Each number is 128 + 32 x the weight over its row's rms, rounded and kept within 0 to 255. Layers, rows and columns count from 0. Numbers have three digits each. The size before them is the row's rms in percent of the matrix's.

# q: layer 2 attention query, 512x256, rms 0.103, rows 8-26,136-154,264-282,392-409, columns 128-191
# k: layer 2 attention key, 128x256, rms 0.103, rows 8-25, columns 128-191
q8 083:131160131198117174111079189141110116077191109163134111188100135131152101161074136056146134136085152111068130177108086138123142102091101180100134105183177146128164158193091072147083104111116150
q136 081:108126071126118131122066104134114133147189133159099094134116122099086114142245103148107155095110104141091116136108071110122051070117154163145080037083143087086107095127144164133108135127131097
q264 095:102151130112085097150167072171095066020118134144099165126102100119160135129129154151107114142066144074110155091132089118121082159142104130099093047102162084141103121118130166143087055125167124
q392 093:089159122156073134153108141111093112111082124119094130084136124091205122058100144139104099115129185150111126138111117083122132157108154100123134088136116118133167056088123037140160123158143068
k8 093:122141138152158097154123133098135194117101120101112128118078174113093165165126133114184149176246044115137127209125153132137173078122132146094134127121132140170134080095153135079143155128097143
q9 084:103130118138129150106150141109191095106075135139024133099095183146155102147180148108195119170106090098142142133161061128157081131159063135105071160082132129176200096129147097122147110120137131
q137 072:165137067172163139164135129145037132086164139127081107166177152118144104158095093165150043157109137097083138149129146137065089106144126142154219132151161120114131144106124156180110190098139118
q265 080:128188128086091096100122054123097163146143145121121056142170104087121078137115156149108110102173144148115139174108099133160101064088122122099104150143138153104149111180122154111090157147131118
q393 082:209125132108090122126157088186160109148168084170123147174141153091120110157151100188085111068180110131158106158192064166131132119073142142103173150091126124098145086180123125148114094112147103
k9 086:137076153143168121151116146108134140144137110139184144081133097123120139113121125125099127122194140091157181076189100000081086125096127126134126052119178123119099114136075144167192107085155111
q10 103:075117084136186138136167108121162183122097105134095117094114137062153175053157126129090103149114086122127143156133148088113106104111181064075126087108119151131136081096109112096169206111152157
q138 095:190133124154110183174149098145108136114087132160133099148103113107108191161198156101123085122145191061135135169133103085132085129179137143123190096084117163108097129086114085182104136129185102
q266 098:170148108165129150153096151127128105100114058158100083105135135140185106206128202162092072127165139115152066064139140157162118109114106131140147123131139091092154123158133130143085140087118152
q394 095:154100148178132142188100126108124084100190136109142118144045135111093160170082161153095096110124124149130164089126112136138112097143129127176124083175145118090107075167122134125162114102199142
k10 093:131122120099166107078077126148106091146133088097118086113147080090081105134130063170170155108113133126097164134137089133131154134096121146046116125128116172127160107079084163137111111069094114
q11 108:140131094158137135165151137156113162138111119123124111133188121127103154130206100150138102154127174132124112100112088093150105096080161099124075103105096125141099118139164099101138131143102176
q139 083:139091112134070098092091109063109126150116106157148180150134072169162131163072115049127077126122136141116133102159130173145145123131135141176095129156153164144164083135095102087136058128116098
q267 097:122161053129093172129161153114109150185110192100101115143148139130155153143135090155105117168109108179153119154106116137070163131162183118129166116120127181101167102145148170157129193077087170
q395 093:173142065133163167112114122147143105134111132158083118102070125162116159153135099152145109130102120106158107143097137120109111094158085127139174138125101145176165161115150129182158090105119127
k11 083:158150135110155118143128200062160125127172141132163131132091165085088116086139191115109166112111132123106127151122153110182137095146114114158141132068107132081097174144112133125127160083110139
q12 096:096151103141043078121110127147127084160098101094117091150101145141155148171096079068056184110077116171167137116180170141074145117086098134127165145094127149127188122123137073165102095178081102
q140 088:096152165077150159141116135135139137165102104094063073086128164132124129049083129105148123124153152121225091191103132109200135150114122091044087117151074118124091111155108153148133134083086186
q268 088:118099108116086146129123093171166122106157125180138170140123123100164178166172084109128137084067110150177071145102099138089199083087148142131137090184104137081108101183169089168087139104107183
q396 103:105198133096135121125148126061115099117118153170056112145197136111163124125178138198197142164106178152121160199067075114168133059071164132101151090085159124141158128103148129112103136131125134
k12 091:176124126124210116132122130113168064154153100102165122118145114087125142091198132110130128074137058180107149108120206126132171145138077137083095134097137142171144107116162120151123165108094162
q13 091:120123116075166158115085161167080128145125149167129117192128141188156133131191153125128116171156132156115144197167110152050119112095184138132143205148156107111145152158120094126201174116105154
q141 090:121129139128137157098110105193136121189071135131138158115203083078112158112133146125160153094137163107144140043136119173176144170141155154164110141109104105113154131078174108130136162118113142
q269 095:087121181116164183094116228171165147159085151163107108066161171150123176107115159146141133168144119159046119143063119155120168163165125162181129157143121142183121127150121062119155106132127118
q397 089:150157127135095051083129127092107123121087144102134087171149072186132112090122083112072080142115161152172151095124116111148153143113123170185156138112111090140101072101094152140140179137129183
k13 096:127120118135116183138106121169145134142172139148116136121099142158118114129124177101154177084096137137142123116152138129138160089108097139142121134150084121087122133134172105129102185095199110
q14 097:147107113177084125158140168154137101139146182081176128084092123084119097094104138094138113120125116120108117149156144158127173131161116137020064163178137114107135115149049154127113144160130117
q142 087:163071150141130132164086056114097138098131109155134106123074196133180165109080198176112131160133133136212114133120103148147091114097092156144116074130128163110119136108095114140146036136090135
q270 099:130074162157086146125135159130124099163080088165113045182141115186115121136148135064126142128121179137203074144151134111118107088173106136141120166216141181122108120096133106144166152128138048
q398 103:127107125117064150148172109158107152131093112082111115107097095122165099133138071106121090125170105088129189080151141092148115190125080079102123140095183136097122178085122120118110115150144081
k14 089:131180185058166132100104164177153126108116134107132147067111073111084192166044125117130119084138028099123138111157101112158105102162176124107129105111110092132141117127098154171152166116155122
q15 110:123161121208096157125132122120131158091093152150140107103094063053130127077157148108129122192123122082135086107114126151139160152125147152180093165126094134144178167135100083146107140112098109
q143 088:125157122177132073195109161100106176169122119115185207107178170115094126114106112141159150090114161147093099145159196119147092090170127159121131103150151136089149144148106133075142097116103129
q271 099:166117076115106176163182117085103118110140139134123166160116123090126101110127092062141125094185139154154133157100164155121115169147148122197149137148099118063112102106131160169145142127123154
q399 097:104163169119139148103060182115141157139098060076145162127164123144094086158196069098146172175137138125136100167144120168077155106142145122165128097136166103147152151123154127130135104129131126
k15 097:133094174178187119189108135202114093135132146142130122167108122071129116108133105155102141152095073136095136068161117119140179148142095123097113126129181109150141148088093129168142138134166129
q16 087:149142128054125105121111125120132154137149135098129127122128121124113135174134115113121141100140107164073126173148085157144180083089118098130157080150147144131159120080130098150129132151133148
q144 085:068166128144088081133175114177145113163145126147113179091135165074125118126128096105149133177134130119071121141120163146169140123141132162153097172157176119145156118116089227139138121110106095
q272 089:139113124115118110116214129081140093130098119119125105111139148135132148095171104195117141110152146119143163088075079096085175113107100117096183157060097175101134139106077178144101114172132167
q400 089:093101123120142046135154155143112165168107094136132085120114141118103159133145061186148159136126074178199093120134098132105128199079157135202122110101119114147151111073171192157125175123126099
k16 092:112126127100181128133073147062115126151125152080124077126130139110084155115083166135102198115145130133157177179151169155121044170149068175107116129157148064090128148088090077114096135174134135
q17 086:144130147123127129158208154099096177165149115118124124135220139127108115139148111144164113101105133140085148099136168131145095216134090115134127083135096143113110121086124101141155218070182148
q145 080:124179185115189065123163165085186129127165178089121131134170099100106112088189116093125112157103099151097146064101125136135147067134108147175129153102107119122155123159130080142123138151159127
q273 093:131112127138132083115154152103144162094098150178136130156123138109071147137176068094132145129160129116148109161174141150172170110142160148102108109136085097176154150176131139153184062131134119
q401 082:134167122121131151116079163096086159130130134094174189144198184081159158055083126143159156102141158166192096118175167068152116133156112185156165141136140140098148117114147119130148106202111116
k17 094:157094110128173130127194148177173084145179041124165151135109079181158113189153106158198109178116117163130141145114156146099143155136111107101188178140064126152100200121163187114069123145132112
q18 091:163177115114119152109183118162121107121115126132160147106183148129080160165082141135166086120158153120091219096137155141084194148097152085104085162144108130160180088142138117178106152132124201
q146 090:141152145122092083224097144062090109168114128106132065220085105089131087103177107145145118113094100119078083106130099085108094098109140103127095074105162090102106044107139098111157120135145098
q274 090:175147166123118048127137125076157088095086114066138152127106123111083135062139130086160151128130123140082164158153144131128077113097163072098103166130145133146150129092123071110114075154191102
q402 104:088106106173126159115154168108115169163128124116153182157183116133112121174088114144137094157073164112149140109112166169109104110147156149060080111107122112155153161074101183207133062163141076
k18 089:091119109149058141184126131158130192108100108156097108090097118131122144128116147058174141144143136162130109122103138116164134054122079143139130098134154164199131136103136155103097128106083097
q19 090:101163097099112112125183141153136129181103099090116103076159155140117133191114118140162098134144107131064141111160111092110115127154162146081121130111048138105156107171070106150099152133174116
q147 102:197130133099072122169167148151161099076103167086139064116158125126117046091111126086139144125100122134159087137101146156137154099064147121235075162146129126112155123127110106135151128150122165
q275 106:195135078100102127111117141136091153135150174148070141116166183128107128096072128144208125185109107158087135087153118152137153139223149110134154099126104059114169115151112070172134126132087076
q403 091:124131115145168125157113179131165158066104180150180156085167088153147143063184095170063119116080121156121151091092151186144101084069133195159112183161096142104153138155143101168094132160068196
k19 100:105109141076135094148082141085136140210114135187129091075160118114156181052155171183101102165182135126178123090145091080178140084198206114114066060161169178147117153120161139024150160150136180
q20 097:149093143103094117174141107095127129164157124063161155166127122143146107152108113149132124123127150098076135144088146078107095131174198190188040099176139179118122125095106139165149096149063122
q148 099:155135123163095140139187132136173136095069058150132106113119113086134134201124139106119135164171113139077099126128099140152103151139152148094091149113121157086135122070190106096103152182106165
q276 093:164039136136117145094124132108106115128128073079165122127099166192129137055168122116130124133139118147127156124173137125093138129184149144152151161135094135104105111094111094072127068147100154
q404 106:154141118148194126158148132182058137120152076134140078111104148109090102087155183113083156136148138093099199140074191103174128067176172110107113082080129107163203095088136060150099151078115090
k20 094:108131112120145145078055096095105165155129114134129128113131171122140165058150131121058188118063154120094134063173171111151175111086133100096106129185154109098110169171175115160144061132128125
q21 105:152136077157146133136133147104120141104190160125144135214116135080115140110151154125141114031129169122113114167138182143144134102099152131119142105138136123165091124058116131092117194091156122
q149 098:048051072179174132103122120165081111075130143099141143157120085184147103133104156118148132140152121150115179129152105065063111158191113110140134105105115097098076118120142148178131159156126176
q277 094:108152114094125128075086142111082107114118145117130138110124137088109141171182104118149188144135094123153124145097079132073119110143107131063166136078108054093156210140173158151126159172111126
q405 102:182067168105147124137098140124155145056159071066138135086137129162159164193111096164130161132135142160109184091128152089096173115073073168099145166153160128137120132090206126175177184127162110
k21 090:144193140142105103126198098172094183119127110085111170131067128120164100163114114112163111230121137134084107106165136096113174150100138153123124138133150133140178169144142089169216131126145087
q22 094:113114126153144120135076132136165123114084072063047164197145139172113129124115110102133102082158094126122061076143133139082128111134109168145095181151113123107133136106142113116198162145121125
q150 078:080102183077160076122150179113175133119167179108091120130203133106116087069096140076189065150132126160113145134115132089167177124152124078106189086169100118110100143154123086122173141157102143
q278 087:167174172124135089106144144160163141157111148087128094174112133138034125120144111110070120141134077095120150152148166081175139142073109159100104148140122098117137132134140161131161112167096142
q406 094:172110144123095148139143079118131107089141121098144092148165134134132171132175121097102099118138122158139131146143152154145129079158181090188135112104156120147178121106126138140150154156090118
k22 099:109162070136128107105103131154166128124165067140108143104133146117111168069101161105117121175126154097086189131114156154106137137072154119136124163122171106159102176156170141137142144105176152
q23 086:162121104110107152171191178144108100051139131110115140076153129117049172117121138121126089131118173098130190172108142112101179128110153059144137143136110176198130151161098116146133181144163125
q151 080:099137088122120100107103177142136123190100197125150070108078137090197118132124101142182142138151116139093111149115163116172107157150154135104093072092077167118151148159137105170154114107130131
q279 094:112147126117154098088089133112149150123160100121197209144091073172125139100156103065180060097122038149144138147071103149156127085112084142132128104110096103103066116122115124087176094130123160
q407 088:073075119107148129141136117145142082167137158107158160109087159178152131107058106107136172145133111114118117159108103190083102189120099067137100133124062116142085163163173141121111093128116166
k23 091:099126118118126093164111163135098170090109053086152107131183113064132076129108175134089107143179106117103116041098136110086136108097089188172118069138132116175096142088202152103102103109094072
q24 096:190144156146142155165114160132160138148146161164076063111131104105149150105204125192179186107118137128137125084117082107141155138138117142116149110152190115108153160158168122131175129109135169
q152 086:087133122128136193127163120135173120121096130108181189147113144126159140173150164158148114109148229163088157140118103134146131120149100137164120181133148074164152054137118134082151118186148204
q280 086:100075114102174118123144133217157184131163144209184168132129129129143140122093022148071129082174146132112127180133097149128148174117134094151142192132106176162155158113144070105150148124111115
q408 107:141137106135199144116141128125131177096101152107164149165190173127112148132186128124132148157120121126147140062171118140158147196083082179157204187112121110128111157149052169175067107106129080
k24 093:138144147144129122126063134089160133113198197094130134093105122147127062078120122155085139152087151082172094140122135164120152128152179126121088138168161084069101110124153189154127153098160122
q25 091:107173148159141087121127115144179130190101115097096143124103118152100114190142150113124105107157099232108089159082135123090130124129080082115093176145094071056129193154082205068115117119065117
q153 095:159120153120123113181139107130054138101140150133143083160095138141156114106112104117151162115156179140168125183131163085135111115088071168067130112121153150166136138113124152084164132140182172
q281 092:154118111145154132142156155093118112131100097067181103154103143103118124127085163058131137155152085151110135126190133115162135075105152119119179138139109128137155161140082140111140158116121130
q409 097:132047172138155111105166133079135110118168118144084107113136077079102100152153150114108119097097132115151173059143146138107078186135147138082156106052100139144088146162148113088120097098113143
k25 088:032196159153100131097145078168134194066142111116118115141114122151093060132120079048058162160188168131092105122115092138148163144139115100158112114116145153122142110109133078092176173068098190
q26 102:203113079157134128140128109100125086160133161165125211132120150117201132173073091119145114142089125145116148119154122129145194085110136110113081165107127184052122171144123148136097141193135141
q154 097:172128140145198143067160111134126110136159110195133150149103151153154145155147146198093115120200087153074146131153132120141170092189158125128168129134091118127116125205155188103175110150183122
q282 097:135134124138138120103064116133096082132137150171135144156097162105092128122119207136136132075183142145131120113179157093136142098170064165136122141157115108155133158125101099160117119095070134